config = dict(
    hidden_size=640,
    num_key_value_heads=10,
    intermediate_size=1728,
    norm_place='pre',
    init='uniform',
    init_std_o=0.00668,
    init_std_down=0.00406,
    max_grad_norm=1.0,
    schedule='wsd',
)
Each number is 50 + 12 x the weight over its row's rms, rounded and kept within 0 to 99. Layers, rows and columns count from 0. The size before them is the row's rms in percent of the matrix's.

# layer 3 MLP gate, 1728x640, rms 0.051, rows 611-640, columns 240-319
094:31 55 49 61 56 71 37 66 55 51 29 49 52 65 44 44 60 39 35 63 53 51 29 57 54 50 23 49 69 55 37 69 57 42 46 34 46 55 36 42 54 49 49 57 49 35 60 48 64 48 48 47 28 57 48 35 54 46 54 64 36 67 30 63 55 82 58 44 66 43 44 59 48 64 62 68 51 42 52 55
098:57 49 46 51 45 56 48 62 44 30 54 56 42 53 46 46 69 37 71 50 41 49 45 31 60 40 48 50 51 51 53 49 30 50 62 62 61 50 48 64 57 46 68 21 44 62 48 27 50 52 57 60 33 63 49 49 54 53 65 54 71 48 66 46 49 41 39 46 58 51 58 42 57 59 62 44 58 68 28 39
099:44 37 48 60 59 46 46 51 58 44 55 34 51 27 37 51 45 52 56 50 62 32 68 41 52 57 63 66 48 52 61 71 44 37 53 39 83 57 56 42 36 73 52 51 45 39 48 55 41 48 23 49 34 41 52 61 54 71 50 37 59 67 70 23 41 40 46 44 45 54 39 49 50 50 41 76 41 32 52 62
101:72 31 38 44 44 50 47 76 46 48 50 62 48 51 47 51 51 40 61 59 48 48 50 61 35 47 41 58 39 39 36 57 60 48 45 51 55 53 41 43 44 43 40 47 51 32 71 65 56 29 63 40 50 44 45 47 71 72 49 46 48 26 63 68 46 62 46 48 41 18 61 62 62 39 54 55 42 49 38 46
098:33 36 43 30 53 32 29 45 42 48 63 41 65 36 52 55 76 54 69 43 46 57 85 40 47 57 51 19 42 66 50 42 44 43 39 56 53 51 69 42 31 67 47 47 70 67 42 48 55 44 56 55 53 70 46 58 62 27 57 56 52 49 43 39 25 36 40 66 27 66 47 56 35 46 55 42 48 50 43 55
105:42 60 65 79 67 38 69 46 37 29 49 35 57 67 31 46 40 72 47 41 86 64 56 63 73 58 37 42 34 46 43 52 19 38 36 26 54 33 49 43 69 49 44 37 38 53 51 44 60 46 23 65 58 44 43 58 51 53 77 28 36 47 51 61 37 52 50 61 50 50 43 42 52 41 49 72 53 67 51 66
104:46 54 32 53 59 47 35 28 44 69 57 47 50 39 32 52 55 76 48 39 65 52 74 48 50 39 64 47 35 48 61 50 41 80 54 33 49 52 30 43 40 60 54 28 50 42 49 45 61 38 41 55 63 34 54 44 69 55 41 27 42 47 76 31 46 52 60 49 48 62 58 51 64 46 20 55 36 60 70 44
094:73 39 53 61 65 52 50 52 22 41 44 53 57 44 41 28 44 46 62 60 57 57 31 46 46 41 70 63 64 38 52 59 56 62 81 52 27 45 20 65 55 69 35 41 70 46 56 50 55 45 58 77 53 58 48 62 67 56 55 40 60 44 53 41 62 55 45 45 42 43 64 67 35 59 20 43 61 51 54 60
107:48 62 51 63 09 25 54 62 46 63 63 71 33 35 50 55 46 58 71 46 48 63 62 46 47 54 48 66 58 71 56 64 32 38 57 60 47 41 53 40 60 51 42 42 60 38 61 51 41 53 43 40 45 58 58 51 32 59 60 44 33 59 54 49 48 62 44 42 57 59 41 40 82 53 44 58 59 48 40 42
101:58 53 29 75 52 50 60 45 31 35 39 30 51 54 40 45 52 19 55 40 40 55 54 57 56 42 58 58 47 46 49 68 50 57 73 55 57 44 59 44 18 57 51 44 29 62 37 28 25 55 37 60 43 61 45 46 52 27 40 54 54 36 41 46 38 73 55 59 34 65 43 22 48 37 73 81 51 52 47 24
097:44 60 43 31 47 49 37 66 43 42 57 52 68 69 63 41 59 40 64 48 52 60 32 46 46 52 57 55 58 50 56 36 52 56 40 51 57 37 41 44 55 39 57 47 41 40 64 58 42 36 67 48 37 51 63 36 48 48 19 75 41 53 47 60 51 57 60 51 39 46 68 57 51 51 68 46 41 48 54 58
106:69 59 49 55 38 41 54 57 43 24 49 46 59 29 34 56 41 42 53 45 54 49 57 55 47 48 53 64 54 50 48 51 43 33 44 42 73 48 57 51 51 43 54 40 58 38 64 34 40 67 33 76 46 48 26 63 66 44 56 65 45 56 66 50 50 53 53 46 48 64 30 51 56 53 84 52 61 55 59 77
098:52 91 41 57 61 36 55 59 56 35 28 64 64 66 59 64 65 31 41 81 64 48 40 53 46 53 46 61 59 39 43 48 56 55 32 59 58 49 21 67 53 53 35 43 68 43 59 52 61 60 28 48 64 53 55 54 69 67 63 47 48 63 68 54 55 61 45 54 42 60 53 68 76 46 70 53 53 49 56 64
105:35 75 57 75 40 25 38 81 48 27 49 32 46 64 67 38 62 39 41 61 42 41 68 50 64 52 43 39 44 66 45 55 41 52 42 41 53 42 39 49 37 46 58 53 38 56 50 36 42 46 04 57 47 64 77 67 32 34 49 63 58 68 38 28 63 36 58 49 51 49 38 41 64 44 62 56 76 42 46 58
105:56 58 48 56 51 29 58 26 52 50 61 51 42 43 52 37 75 43 56 49 31 52 55 22 54 71 53 41 52 72 32 53 50 25 47 71 65 75 54 46 52 63 64 49 49 70 63 38 58 52 45 27 54 58 46 79 69 34 40 40 61 61 54 68 53 26 75 47 55 52 47 55 47 58 57 53 38 43 47 54
097:59 44 32 57 51 56 64 59 65 68 61 47 72 39 38 54 22 48 41 57 58 41 58 30 51 45 59 56 47 56 51 42 56 42 42 60 44 65 56 73 55 45 41 44 48 56 47 47 29 34 52 40 57 53 38 66 78 52 48 60 42 36 65 56 64 38 39 70 46 45 52 81 40 66 70 62 50 52 50 32
096:52 51 23 65 60 47 74 47 57 45 41 46 64 59 57 62 59 57 44 49 43 55 40 41 48 44 65 39 44 73 44 49 57 60 46 59 54 42 45 72 61 40 38 21 45 60 35 57 78 42 46 47 52 64 37 45 51 45 46 54 51 43 63 40 63 61 27 45 58 55 50 49 75 40 63 41 44 60 66 50
092:66 59 51 59 45 63 46 61 53 41 48 43 22 42 28 36 49 50 56 49 64 64 62 52 49 51 43 50 43 79 32 51 55 48 74 52 52 47 33 31 43 45 65 61 48 66 45 27 47 69 71 58 64 58 55 35 47 53 72 33 41 50 58 72 82 63 57 58 52 67 65 52 76 58 64 51 44 69 47 55
096:69 52 40 40 30 63 59 73 46 54 48 47 83 71 34 38 46 43 42 53 67 71 43 48 59 51 57 47 44 38 49 60 30 26 51 58 53 51 35 61 61 45 77 39 34 42 79 49 42 58 38 61 54 43 47 51 65 56 43 63 54 57 32 56 34 49 48 57 43 42 58 54 57 56 62 60 55 56 45 47
102:63 43 45 52 46 29 34 56 21 58 73 51 42 56 46 47 38 61 44 70 66 44 42 69 50 41 44 45 60 20 61 57 60 56 29 63 42 65 34 47 28 43 42 67 66 50 61 67 35 61 37 46 56 58 67 53 47 66 66 55 64 36 47 61 74 65 53 55 46 38 67 71 81 15 45 42 58 56 47 48
099:30 49 37 57 34 56 43 55 52 56 58 52 47 42 46 52 47 48 51 40 72 64 56 45 67 40 63 48 45 56 46 47 32 65 73 45 58 65 58 52 45 72 22 47 46 62 62 56 48 48 64 33 63 39 44 59 62 50 46 29 56 39 69 70 53 37 53 35 34 50 45 30 65 71 42 66 39 58 53 63
088:32 61 40 66 38 56 44 47 47 25 49 47 35 71 48 76 87 48 38 41 57 48 65 61 57 42 24 42 62 26 51 61 53 47 59 31 35 64 47 50 44 42 55 39 51 52 49 42 58 71 46 49 49 39 37 68 53 34 62 52 53 49 50 45 73 40 45 49 54 54 34 48 42 66 59 63 34 50 48 56
100:54 52 63 43 48 44 61 50 19 39 38 49 52 56 48 26 70 37 56 26 35 27 50 42 55 51 52 33 59 37 47 39 54 56 56 40 55 55 43 74 41 36 59 32 36 45 70 40 58 51 25 30 53 75 61 44 45 45 54 52 68 42 47 41 78 36 51 72 41 56 62 44 52 38 38 55 30 62 79 60
095:59 39 53 57 30 45 41 55 35 45 55 46 40 51 57 54 31 49 66 51 38 46 43 47 74 38 59 60 67 42 46 49 57 61 30 55 39 64 22 53 55 44 63 26 36 35 52 39 30 49 55 53 43 51 46 60 42 30 63 24 61 41 72 19 65 39 64 62 44 59 61 52 78 57 29 43 44 54 43 42
086:68 61 51 38 46 44 38 66 78 26 44 37 54 51 43 56 64 46 54 44 67 44 45 40 85 58 59 51 46 49 34 64 47 34 59 52 59 53 43 51 57 51 36 51 58 54 37 52 71 50 46 63 30 62 40 68 54 38 59 44 56 34 57 52 54 61 41 42 55 60 52 30 55 43 58 49 36 55 49 39
100:64 45 75 61 38 58 67 49 42 45 64 48 60 28 41 70 52 37 69 38 71 52 65 49 72 35 58 71 47 71 69 72 39 70 54 33 43 47 41 43 37 50 38 48 55 59 57 61 41 65 55 40 48 48 29 61 47 42 50 56 58 50 65 52 59 43 66 43 43 28 70 50 59 61 52 54 30 54 49 48
108:55 66 46 27 43 39 54 58 43 38 44 32 33 51 37 39 46 55 33 60 64 60 60 32 48 42 47 38 44 55 51 50 56 52 34 64 60 56 45 74 38 42 30 56 61 53 62 33 32 62 47 44 47 52 39 57 46 45 46 32 53 43 59 59 69 76 54 60 48 49 66 58 52 56 74 64 65 50 53 48
098:37 60 45 37 55 43 15 56 48 44 50 35 64 38 49 55 49 64 42 62 53 44 43 58 34 35 63 63 68 39 42 45 38 48 40 25 34 56 39 32 39 71 38 67 38 48 81 53 54 47 46 42 71 51 73 46 49 31 41 47 54 36 57 55 60 43 36 59 39 17 51 67 53 58 30 57 55 41 65 46
096:49 34 46 53 43 44 52 48 53 45 72 40 61 65 28 48 33 35 60 47 36 62 59 50 42 67 49 40 50 26 48 70 52 48 56 64 56 60 54 65 44 59 47 56 65 35 69 44 45 47 40 52 42 30 42 60 68 43 80 63 52 47 40 67 44 59 29 52 33 49 55 52 56 62 66 49 56 40 36 52
100:46 42 35 59 35 47 45 69 50 53 33 37 46 43 66 55 55 84 69 55 36 45 47 42 36 54 62 53 45 80 56 57 67 92 43 40 61 56 44 52 44 53 41 43 53 62 58 53 61 79 59 64 51 87 31 47 63 57 65 64 38 44 45 46 53 50 54 59 60 25 59 60 33 63 44 46 87 37 55 47
# layer 3 MLP up, 1728x640, rms 0.0535, rows 611-639, columns 240-319
098:75 59 30 63 43 54 47 62 49 39 38 51 56 59 54 23 44 35 48 38 64 51 59 43 52 28 49 70 65 66 39 48 62 41 40 58 48 48 41 46 59 35 47 56 51 31 47 48 44 42 60 65 24 82 57 58 54 50 73 59 43 22 56 74 76 52 68 56 53 58 47 52 40 51 52 57 56 53 63 34
096:72 57 44 64 26 37 67 37 59 55 66 60 59 71 53 48 58 38 56 51 38 55 57 53 29 79 64 44 57 74 54 29 66 51 43 65 35 47 48 43 51 53 42 46 34 51 69 43 31 55 40 47 26 65 60 43 42 48 46 47 43 52 51 44 30 43 56 34 51 74 89 49 65 34 63 43 44 73 54 54
102:66 53 58 47 61 45 60 50 62 32 39 40 47 75 43 43 40 52 47 29 42 62 29 55 56 59 57 80 37 49 47 65 51 45 38 50 53 39 31 57 59 51 44 46 36 56 57 50 61 58 53 50 64 49 55 39 57 54 45 50 33 40 39 54 63 45 61 48 29 51 51 66 44 41 39 70 39 57 36 71
102:41 73 61 56 46 58 52 52 57 49 43 41 51 38 73 35 37 68 41 71 54 47 54 63 57 42 55 64 52 57 44 66 71 76 37 72 45 41 36 31 55 46 32 35 48 50 56 42 39 47 57 42 60 41 55 67 57 46 48 56 46 47 64 39 64 47 62 37 39 64 41 63 24 37 67 59 28 60 49 27
099:31 35 55 67 29 41 60 57 68 82 40 53 47 38 67 53 39 68 58 50 34 30 73 69 52 39 56 39 42 70 47 53 47 53 14 32 50 51 51 58 32 53 46 60 47 31 71 56 57 43 44 38 59 61 47 60 38 49 43 64 59 52 37 45 35 84 64 43 50 53 46 47 54 59 48 32 46 49 65 22
119:56 60 44 42 23 71 34 41 53 53 50 51 44 38 55 41 52 22 54 62 27 37 55 26 39 41 62 56 61 64 47 44 67 57 66 53 23 73 41 53 29 57 52 52 50 37 57 41 31 47 63 30 45 59 59 43 42 43 46 38 47 55 45 36 58 60 63 48 36 40 60 39 48 63 52 40 50 32 55 37
114:46 52 56 63 39 28 30 47 46 50 63 47 43 55 44 35 45 70 49 19 61 31 57 58 46 56 70 48 38 41 69 44 49 51 40 64 58 65 36 26 64 38 98 49 34 58 48 54 37 44 48 36 44 51 37 63 40 44 36 30 44 30 64 47 56 32 40 61 44 56 53 81 73 35 31 36 43 43 73 35
095:64 29 35 54 84 44 55 51 51 59 44 61 55 54 46 45 55 51 56 51 42 40 43 75 34 39 57 45 30 52 41 48 41 48 64 54 56 35 39 37 57 67 45 29 65 49 43 60 42 30 63 82 64 60 39 61 59 42 35 65 63 66 42 44 42 55 36 76 50 63 52 85 38 57 37 30 56 53 69 80
105:54 51 56 43 51 64 60 33 61 49 51 34 63 70 48 45 51 55 51 38 34 62 52 47 53 58 59 45 39 45 30 38 40 50 56 70 40 47 53 41 48 50 36 56 50 71 54 53 43 47 56 50 48 50 66 57 48 30 43 61 27 52 58 53 58 52 52 46 71 46 46 72 29 56 52 51 32 45 66 60
099:53 23 47 62 46 37 73 43 44 51 53 38 53 46 46 66 53 44 30 57 47 43 51 51 43 31 41 46 51 73 69 59 50 65 36 39 46 53 73 49 37 40 51 47 52 57 42 76 36 49 21 52 43 52 39 64 18 36 51 25 34 29 57 63 59 45 46 60 51 59 39 38 81 30 51 48 51 47 65 51
096:56 55 52 44 56 53 38 47 38 44 69 47 47 39 58 60 40 39 63 52 46 65 55 53 49 55 50 54 65 31 59 49 72 22 52 34 33 43 60 58 52 61 48 56 60 57 32 57 37 53 41 52 38 63 46 32 45 47 51 49 62 38 37 62 29 57 63 63 59 62 52 48 40 50 48 41 82 39 41 54
106:43 52 44 42 64 84 70 49 75 52 47 45 63 64 68 63 57 56 39 59 40 57 61 64 33 52 71 41 48 77 40 60 41 53 43 38 49 28 49 41 50 50 51 18 62 37 45 44 24 51 61 59 50 43 57 66 52 24 43 61 38 60 65 76 46 53 57 40 71 45 45 64 32 43 45 49 58 29 31 50
099:38 35 51 50 47 32 46 52 43 49 53 51 35 41 24 45 65 61 59 47 17 50 34 36 71 42 71 56 47 60 39 48 37 41 30 72 54 33 67 43 43 49 83 30 34 43 52 54 34 46 52 63 49 43 49 54 48 39 43 33 66 56 63 55 50 56 49 48 44 65 47 53 61 43 36 50 32 40 31 53
097:28 22 42 42 52 42 35 44 48 40 34 47 37 29 57 67 52 59 74 45 58 54 47 53 41 45 52 70 58 47 42 67 50 67 50 49 40 61 53 70 75 53 52 57 26 53 55 68 50 40 55 55 41 39 35 80 42 37 52 35 59 50 46 48 46 50 53 29 58 45 37 40 52 39 48 40 59 51 43 60
106:50 66 41 54 47 39 62 49 33 29 51 58 52 43 40 65 43 67 30 52 49 70 60 34 44 61 42 57 57 47 60 53 23 40 37 61 62 55 72 53 41 47 49 37 24 53 41 39 46 53 26 66 67 45 50 56 52 31 42 47 49 53 57 66 44 36 35 57 43 55 64 66 54 30 40 52 32 46 48 41
095:20 60 46 48 50 51 49 43 47 52 42 64 65 39 52 41 60 83 35 55 63 31 53 43 56 65 58 66 61 61 44 34 48 51 60 24 43 44 42 19 48 52 56 62 42 72 57 48 54 54 61 45 56 52 52 40 57 44 49 63 52 39 67 44 29 46 61 63 65 58 62 66 37 59 43 50 34 39 59 57
098:42 48 51 47 50 35 49 61 64 50 33 68 62 59 45 45 63 56 56 68 50 87 61 41 45 55 35 45 54 39 61 44 41 47 59 61 45 52 77 37 40 45 60 64 58 70 64 62 47 71 33 47 41 31 29 47 41 75 37 49 53 59 56 60 34 44 52 66 53 59 48 38 51 41 53 47 57 51 51 49
095:84 35 46 47 31 60 66 47 67 72 65 52 69 48 56 61 45 32 38 21 60 42 53 53 49 51 59 73 56 66 57 53 48 44 40 46 52 33 40 52 59 56 53 70 52 42 65 47 56 48 32 73 65 42 47 37 43 58 54 49 30 31 49 45 43 63 56 59 18 58 47 23 53 57 36 71 52 27 73 67
094:55 59 32 59 44 56 48 43 53 42 47 24 50 44 55 59 46 56 53 38 50 48 48 47 51 44 59 46 60 56 56 50 46 40 56 76 72 44 68 70 46 70 50 51 68 39 56 31 52 40 55 39 71 29 61 48 56 53 46 59 71 51 53 38 29 39 54 61 47 62 42 65 46 60 64 45 42 41 64 56
105:57 77 49 59 33 50 38 66 45 56 37 34 37 49 49 32 54 90 56 60 63 55 43 52 37 46 49 52 50 53 68 41 66 50 35 46 59 41 49 29 69 53 44 48 39 66 69 61 56 40 59 62 69 40 56 31 58 55 64 66 51 54 28 68 56 47 50 66 38 44 63 78 53 44 43 51 46 62 49 54
101:49 50 60 48 48 34 50 41 73 57 39 70 62 35 47 72 62 45 41 28 43 35 45 61 59 74 64 37 28 33 57 34 43 66 45 62 46 68 48 45 50 16 37 23 40 58 40 40 32 55 50 37 65 26 38 57 34 50 51 49 52 56 63 51 56 61 52 58 46 54 37 43 63 36 26 48 34 64 51 66
092:56 69 51 62 43 32 20 62 50 33 61 57 41 59 53 50 47 39 38 47 46 66 70 46 49 61 41 57 38 18 38 65 49 50 68 33 38 55 38 35 43 55 67 59 57 46 43 41 57 55 47 44 65 38 63 49 44 60 74 47 46 56 27 40 61 52 40 49 51 53 68 24 52 48 65 52 37 42 61 40
098:73 55 43 62 52 32 44 61 54 38 60 50 44 44 47 42 61 59 31 58 47 59 63 46 48 47 33 48 59 64 67 52 50 52 60 45 58 48 55 53 51 59 48 54 47 39 28 41 34 74 53 29 46 55 28 52 44 58 40 32 52 44 53 46 48 51 37 72 53 41 55 50 64 44 35 57 53 36 46 63
093:37 44 47 56 50 57 44 45 51 61 40 43 18 49 45 52 43 79 46 62 35 38 76 48 58 66 53 51 59 40 59 37 55 61 66 46 46 42 35 54 55 55 51 47 54 43 46 64 67 33 59 38 62 69 41 56 20 53 50 25 67 49 54 31 30 30 39 41 31 50 38 56 59 48 53 50 42 60 43 40
093:44 44 68 42 36 63 63 39 37 60 45 57 36 32 57 62 50 61 39 63 46 54 38 34 22 53 48 49 49 39 42 57 66 61 59 27 46 34 65 46 58 64 53 52 63 55 55 58 43 54 53 60 67 62 58 75 52 60 41 41 63 61 63 32 23 35 39 44 74 37 55 77 49 50 31 34 52 50 37 45
099:56 57 65 48 53 50 49 33 59 63 82 66 48 49 33 52 67 50 32 41 55 50 53 42 22 66 46 41 60 54 58 55 58 47 36 74 41 40 46 83 62 51 58 58 58 52 71 39 59 43 63 52 46 45 45 48 78 37 43 43 45 43 63 68 49 32 43 43 57 49 49 68 54 35 60 55 40 38 55 54
111:51 39 68 26 33 63 42 47 50 50 43 46 50 37 72 48 24 60 58 23 63 49 66 28 40 56 40 54 50 69 47 72 43 66 43 44 46 46 38 65 37 49 52 34 42 42 45 47 37 33 80 47 31 54 36 66 46 28 44 39 39 42 51 63 58 53 59 36 44 40 61 26 47 79 48 54 40 60 53 38
095:45 49 62 36 63 48 28 26 55 47 28 34 29 57 45 66 33 73 31 70 62 42 65 39 47 48 51 32 52 58 43 49 63 57 53 43 37 36 54 53 63 60 48 47 40 49 37 30 56 47 51 32 38 24 54 35 46 51 45 39 75 47 50 36 47 49 38 35 40 48 50 33 40 60 53 62 50 50 49 49
098:43 32 36 47 55 35 66 42 39 35 72 19 49 50 39 34 48 53 60 34 31 56 41 65 41 62 42 54 34 47 69 48 63 46 50 55 65 68 48 61 52 44 55 58 61 44 70 31 38 51 36 43 52 56 59 48 60 42 38 37 47 44 53 71 51 40 60 52 37 59 74 65 37 70 60 49 63 29 52 54
# layer 3 MLP down (transposed), 1728x640, rms 0.0507, rows 611-639, columns 240-319
094:59 67 50 59 56 68 60 38 44 38 77 54 41 47 44 39 38 24 52 50 65 34 45 29 43 55 56 69 51 29 38 54 65 45 36 54 46 33 44 50 56 39 65 44 47 50 46 49 41 56 26 59 43 58 57 60 49 46 51 57 48 42 73 45 50 67 30 75 53 44 51 47 42 56 40 42 54 43 74 49
096:52 48 50 51 42 44 31 73 43 54 30 63 43 31 35 43 56 49 59 73 66 55 39 47 67 38 41 52 60 63 59 45 71 38 43 69 53 33 43 55 54 33 51 51 72 61 41 45 45 39 45 44 61 43 62 41 54 49 68 44 57 34 54 71 50 50 52 40 41 75 51 57 63 41 52 54 47 35 53 21
105:57 73 48 56 67 63 49 36 56 56 72 53 37 38 31 34 44 64 44 33 57 45 71 36 43 58 23 40 80 54 51 38 52 39 79 56 61 58 53 51 44 54 67 36 47 53 43 51 43 56 56 69 52 51 27 32 51 54 59 48 58 41 61 44 30 65 56 47 63 53 41 62 51 41 54 56 54 56 48 44
103:59 34 57 53 70 54 44 28 50 34 20 38 68 50 46 71 57 58 48 56 56 51 41 62 49 43 45 57 43 50 29 54 45 43 41 51 42 46 38 27 60 31 60 38 42 50 49 35 39 36 70 12 65 30 51 58 39 68 46 31 75 48 61 60 45 46 38 53 40 35 49 45 54 59 63 41 61 77 54 51
100:58 41 55 37 65 38 63 48 49 40 51 55 28 69 49 54 38 41 53 43 37 65 31 57 48 69 32 40 56 58 48 74 48 36 59 59 61 51 53 27 72 54 25 35 70 61 51 33 57 45 38 63 48 43 44 63 53 40 43 78 72 40 33 66 53 42 32 61 33 47 41 28 45 51 64 43 59 54 41 55
111:48 32 40 45 23 41 48 47 39 42 37 44 27 56 33 61 61 45 56 47 45 45 68 42 49 54 52 46 72 50 48 37 53 12 36 38 55 56 56 53 25 55 31 54 25 36 71 46 40 32 47 60 71 52 49 58 40 56 46 65 79 47 30 45 56 33 50 62 41 37 47 44 70 47 74 46 46 42 56 43
111:46 62 33 57 44 39 62 51 48 60 55 44 53 42 58 61 50 54 40 46 43 38 54 55 57 39 41 63 31 67 64 52 69 53 48 30 61 42 27 51 61 58 61 52 51 59 54 36 66 48 50 48 29 19 41 67 69 46 40 38 38 52 48 62 67 40 54 35 50 65 61 49 59 42 37 46 43 42 63 50
095:38 54 76 51 69 42 36 75 41 48 56 48 45 68 65 44 47 42 28 66 51 50 51 40 52 41 58 44 54 43 59 43 53 43 49 36 55 34 51 62 70 45 44 41 61 60 22 57 52 46 34 47 49 62 51 41 38 56 20 38 47 42 62 53 43 48 65 32 55 30 53 70 30 36 50 43 29 54 49 58
103:35 56 58 33 42 64 35 32 66 54 52 54 48 52 39 48 43 59 44 47 27 53 24 57 62 44 56 33 52 33 46 50 68 60 38 54 35 60 57 61 40 53 64 13 37 55 43 34 45 49 53 35 42 51 55 57 49 58 63 47 53 31 47 60 27 58 59 60 43 41 46 42 51 54 47 41 51 76 52 56
099:64 49 45 74 45 36 36 41 55 66 66 53 60 48 62 52 45 54 53 39 55 46 68 41 52 53 72 20 58 67 50 32 36 79 33 69 42 65 43 52 35 51 56 23 46 45 41 20 48 59 57 35 65 47 56 54 55 36 58 52 53 54 55 49 48 71 66 49 43 61 34 60 62 53 41 41 24 57 38 33
100:38 78 67 40 47 62 59 38 65 38 56 65 48 58 57 49 36 29 56 56 49 69 60 75 36 51 46 54 55 54 60 64 55 43 56 52 34 52 53 67 67 42 27 35 31 53 56 42 64 46 51 45 62 64 59 51 59 40 57 32 33 49 33 56 54 48 55 57 52 66 49 49 64 59 58 49 43 46 53 59
106:41 38 37 59 59 75 55 42 45 52 40 37 59 46 52 49 62 79 48 38 34 43 44 51 37 69 43 36 49 73 59 51 47 64 49 46 71 38 52 18 53 48 44 56 59 53 39 63 47 24 48 34 61 46 39 33 39 39 63 25 62 67 73 59 48 45 52 42 42 71 53 49 60 50 65 61 52 42 14 46
101:53 58 42 56 26 39 46 61 44 54 44 59 21 51 64 34 31 45 43 53 41 42 61 43 62 45 67 39 50 53 56 54 38 43 60 31 56 39 41 64 48 60 31 66 64 38 38 58 60 41 59 58 41 48 37 48 59 49 49 56 43 49 42 57 50 54 20 53 52 61 56 55 61 48 42 48 45 51 59 52
104:55 44 49 28 51 60 61 37 40 48 55 48 50 56 41 42 47 49 34 34 44 48 58 48 41 56 64 68 58 73 69 49 37 51 64 28 50 55 51 66 55 43 43 74 45 54 49 45 46 35 46 72 53 38 46 49 58 50 54 49 63 46 62 56 64 48 36 52 37 39 44 47 25 63 52 45 42 38 67 52
104:49 38 30 54 56 46 61 57 50 49 44 49 45 46 39 59 54 45 55 47 47 48 65 40 66 36 45 59 79 63 55 55 36 58 28 79 61 36 49 57 41 56 39 55 25 28 76 81 52 41 68 71 45 60 45 32 44 67 68 53 58 49 41 49 48 44 64 63 50 42 46 33 52 27 51 47 69 47 59 50
097:49 48 50 73 56 50 61 63 39 56 69 60 32 20 55 46 52 59 51 62 52 68 61 56 53 52 61 47 63 55 47 69 48 56 48 38 51 54 45 48 57 44 52 46 64 57 42 67 38 62 63 44 37 40 59 47 60 77 47 55 51 76 46 55 51 78 50 49 52 52 40 41 53 40 52 52 65 60 57 50
102:39 41 53 56 51 32 29 78 58 41 64 42 44 43 45 65 25 55 54 58 67 53 64 38 53 51 50 41 44 28 41 59 33 71 39 43 36 60 40 46 52 43 55 48 50 63 62 61 47 32 62 64 39 50 46 55 62 47 57 38 57 55 40 62 75 44 53 46 44 44 21 48 32 52 57 57 63 40 68 47
094:53 40 52 43 67 35 58 43 37 43 64 35 53 59 43 47 71 50 56 47 36 36 49 42 62 78 65 58 62 34 39 22 54 66 54 56 46 43 67 64 42 50 48 51 45 52 72 67 62 46 16 43 41 61 27 71 38 55 59 45 43 56 57 39 46 44 41 50 59 53 59 64 44 34 43 43 44 59 63 28
094:39 35 51 61 67 25 52 71 65 54 56 52 40 41 53 51 48 37 47 61 56 44 33 33 45 34 50 52 32 47 38 53 42 47 67 54 49 37 61 62 54 34 56 61 51 40 37 51 75 62 68 51 32 38 37 36 56 52 48 36 62 47 47 60 40 62 56 52 44 39 38 51 55 55 62 55 55 56 44 39
107:34 41 35 61 58 23 53 73 49 41 51 48 52 39 24 31 55 56 60 42 41 45 70 46 67 44 50 41 58 41 42 40 63 59 52 32 57 49 41 43 64 56 42 43 49 53 36 37 45 66 47 60 54 48 50 47 51 31 68 53 34 54 40 46 39 49 35 36 50 31 46 37 53 51 31 51 51 35 35 44
100:29 43 69 33 42 48 34 48 67 67 66 45 67 61 48 61 50 45 42 33 41 29 30 56 56 63 55 38 46 17 33 68 70 52 67 67 51 52 66 67 48 63 67 35 51 54 64 55 63 67 59 45 52 48 45 65 40 37 43 63 50 57 69 49 56 46 49 52 53 41 64 59 50 40 41 58 38 56 47 48
095:57 43 64 40 60 36 53 61 61 65 24 50 48 75 58 58 45 63 76 57 47 55 40 49 59 52 36 46 49 60 42 78 43 41 43 40 41 39 53 44 39 57 22 52 48 42 66 40 40 36 28 50 42 31 34 54 67 75 32 59 55 34 42 50 58 62 45 66 53 30 38 21 69 66 61 35 72 73 49 38
100:59 53 53 39 53 47 68 39 58 38 48 48 53 50 44 55 70 50 49 57 73 40 62 65 47 41 48 49 50 56 59 48 34 42 24 56 37 56 37 54 55 45 51 60 53 70 68 47 41 63 47 48 49 54 36 74 50 75 60 55 45 47 61 61 42 52 44 57 78 45 43 45 67 44 36 48 38 63 51 49
094:61 44 40 46 33 61 55 40 54 35 63 50 62 36 40 41 74 59 41 39 64 71 56 56 61 45 46 38 35 52 65 24 69 60 72 31 60 42 45 31 49 43 42 64 62 63 29 55 63 56 70 38 64 75 65 69 51 46 36 42 35 56 55 64 47 35 28 47 48 61 49 58 37 42 53 46 63 42 40 51
089:50 65 38 48 37 67 46 51 35 45 63 40 43 65 50 45 41 31 45 52 35 42 52 78 54 36 43 60 41 63 59 67 59 53 63 36 58 41 51 49 56 43 66 53 53 57 43 35 36 36 51 52 46 77 63 52 41 60 31 54 34 39 59 55 70 39 37 55 39 60 63 80 50 43 17 49 55 49 45 35
100:68 51 60 42 59 57 56 59 58 50 68 60 50 46 53 53 39 39 50 67 42 46 39 58 51 67 54 63 45 51 29 60 37 45 59 34 38 32 46 74 59 78 25 45 57 36 39 48 40 48 59 30 63 41 46 38 61 32 46 55 46 84 43 48 27 38 28 50 44 50 67 32 43 51 35 46 51 35 57 37
108:41 51 61 51 45 31 47 37 65 59 76 35 30 65 55 41 36 37 21 53 40 64 56 61 67 38 70 40 39 47 47 52 45 32 66 38 59 54 44 54 70 44 32 57 57 53 61 54 69 46 67 62 41 40 57 43 47 31 41 45 47 39 23 54 50 50 42 40 30 40 57 50 41 46 53 41 32 45 53 50
098:53 42 58 51 50 48 37 48 51 56 34 47 41 52 72 63 60 55 28 56 35 55 18 49 38 51 53 51 46 31 62 60 64 23 39 67 47 47 48 46 46 41 75 37 42 57 60 55 42 30 44 51 39 44 60 54 33 58 52 38 42 50 66 42 38 33 61 32 56 33 43 79 44 54 50 49 38 39 49 59
091:35 44 50 58 54 42 50 44 55 52 36 42 67 52 58 45 31 64 45 57 36 40 39 60 46 58 55 54 34 65 59 49 35 56 57 60 42 44 56 33 38 43 32 46 72 44 56 56 66 39 49 32 41 60 44 50 80 46 46 62 32 27 49 36 50 32 42 34 40 53 49 57 50 40 59 50 45 47 56 17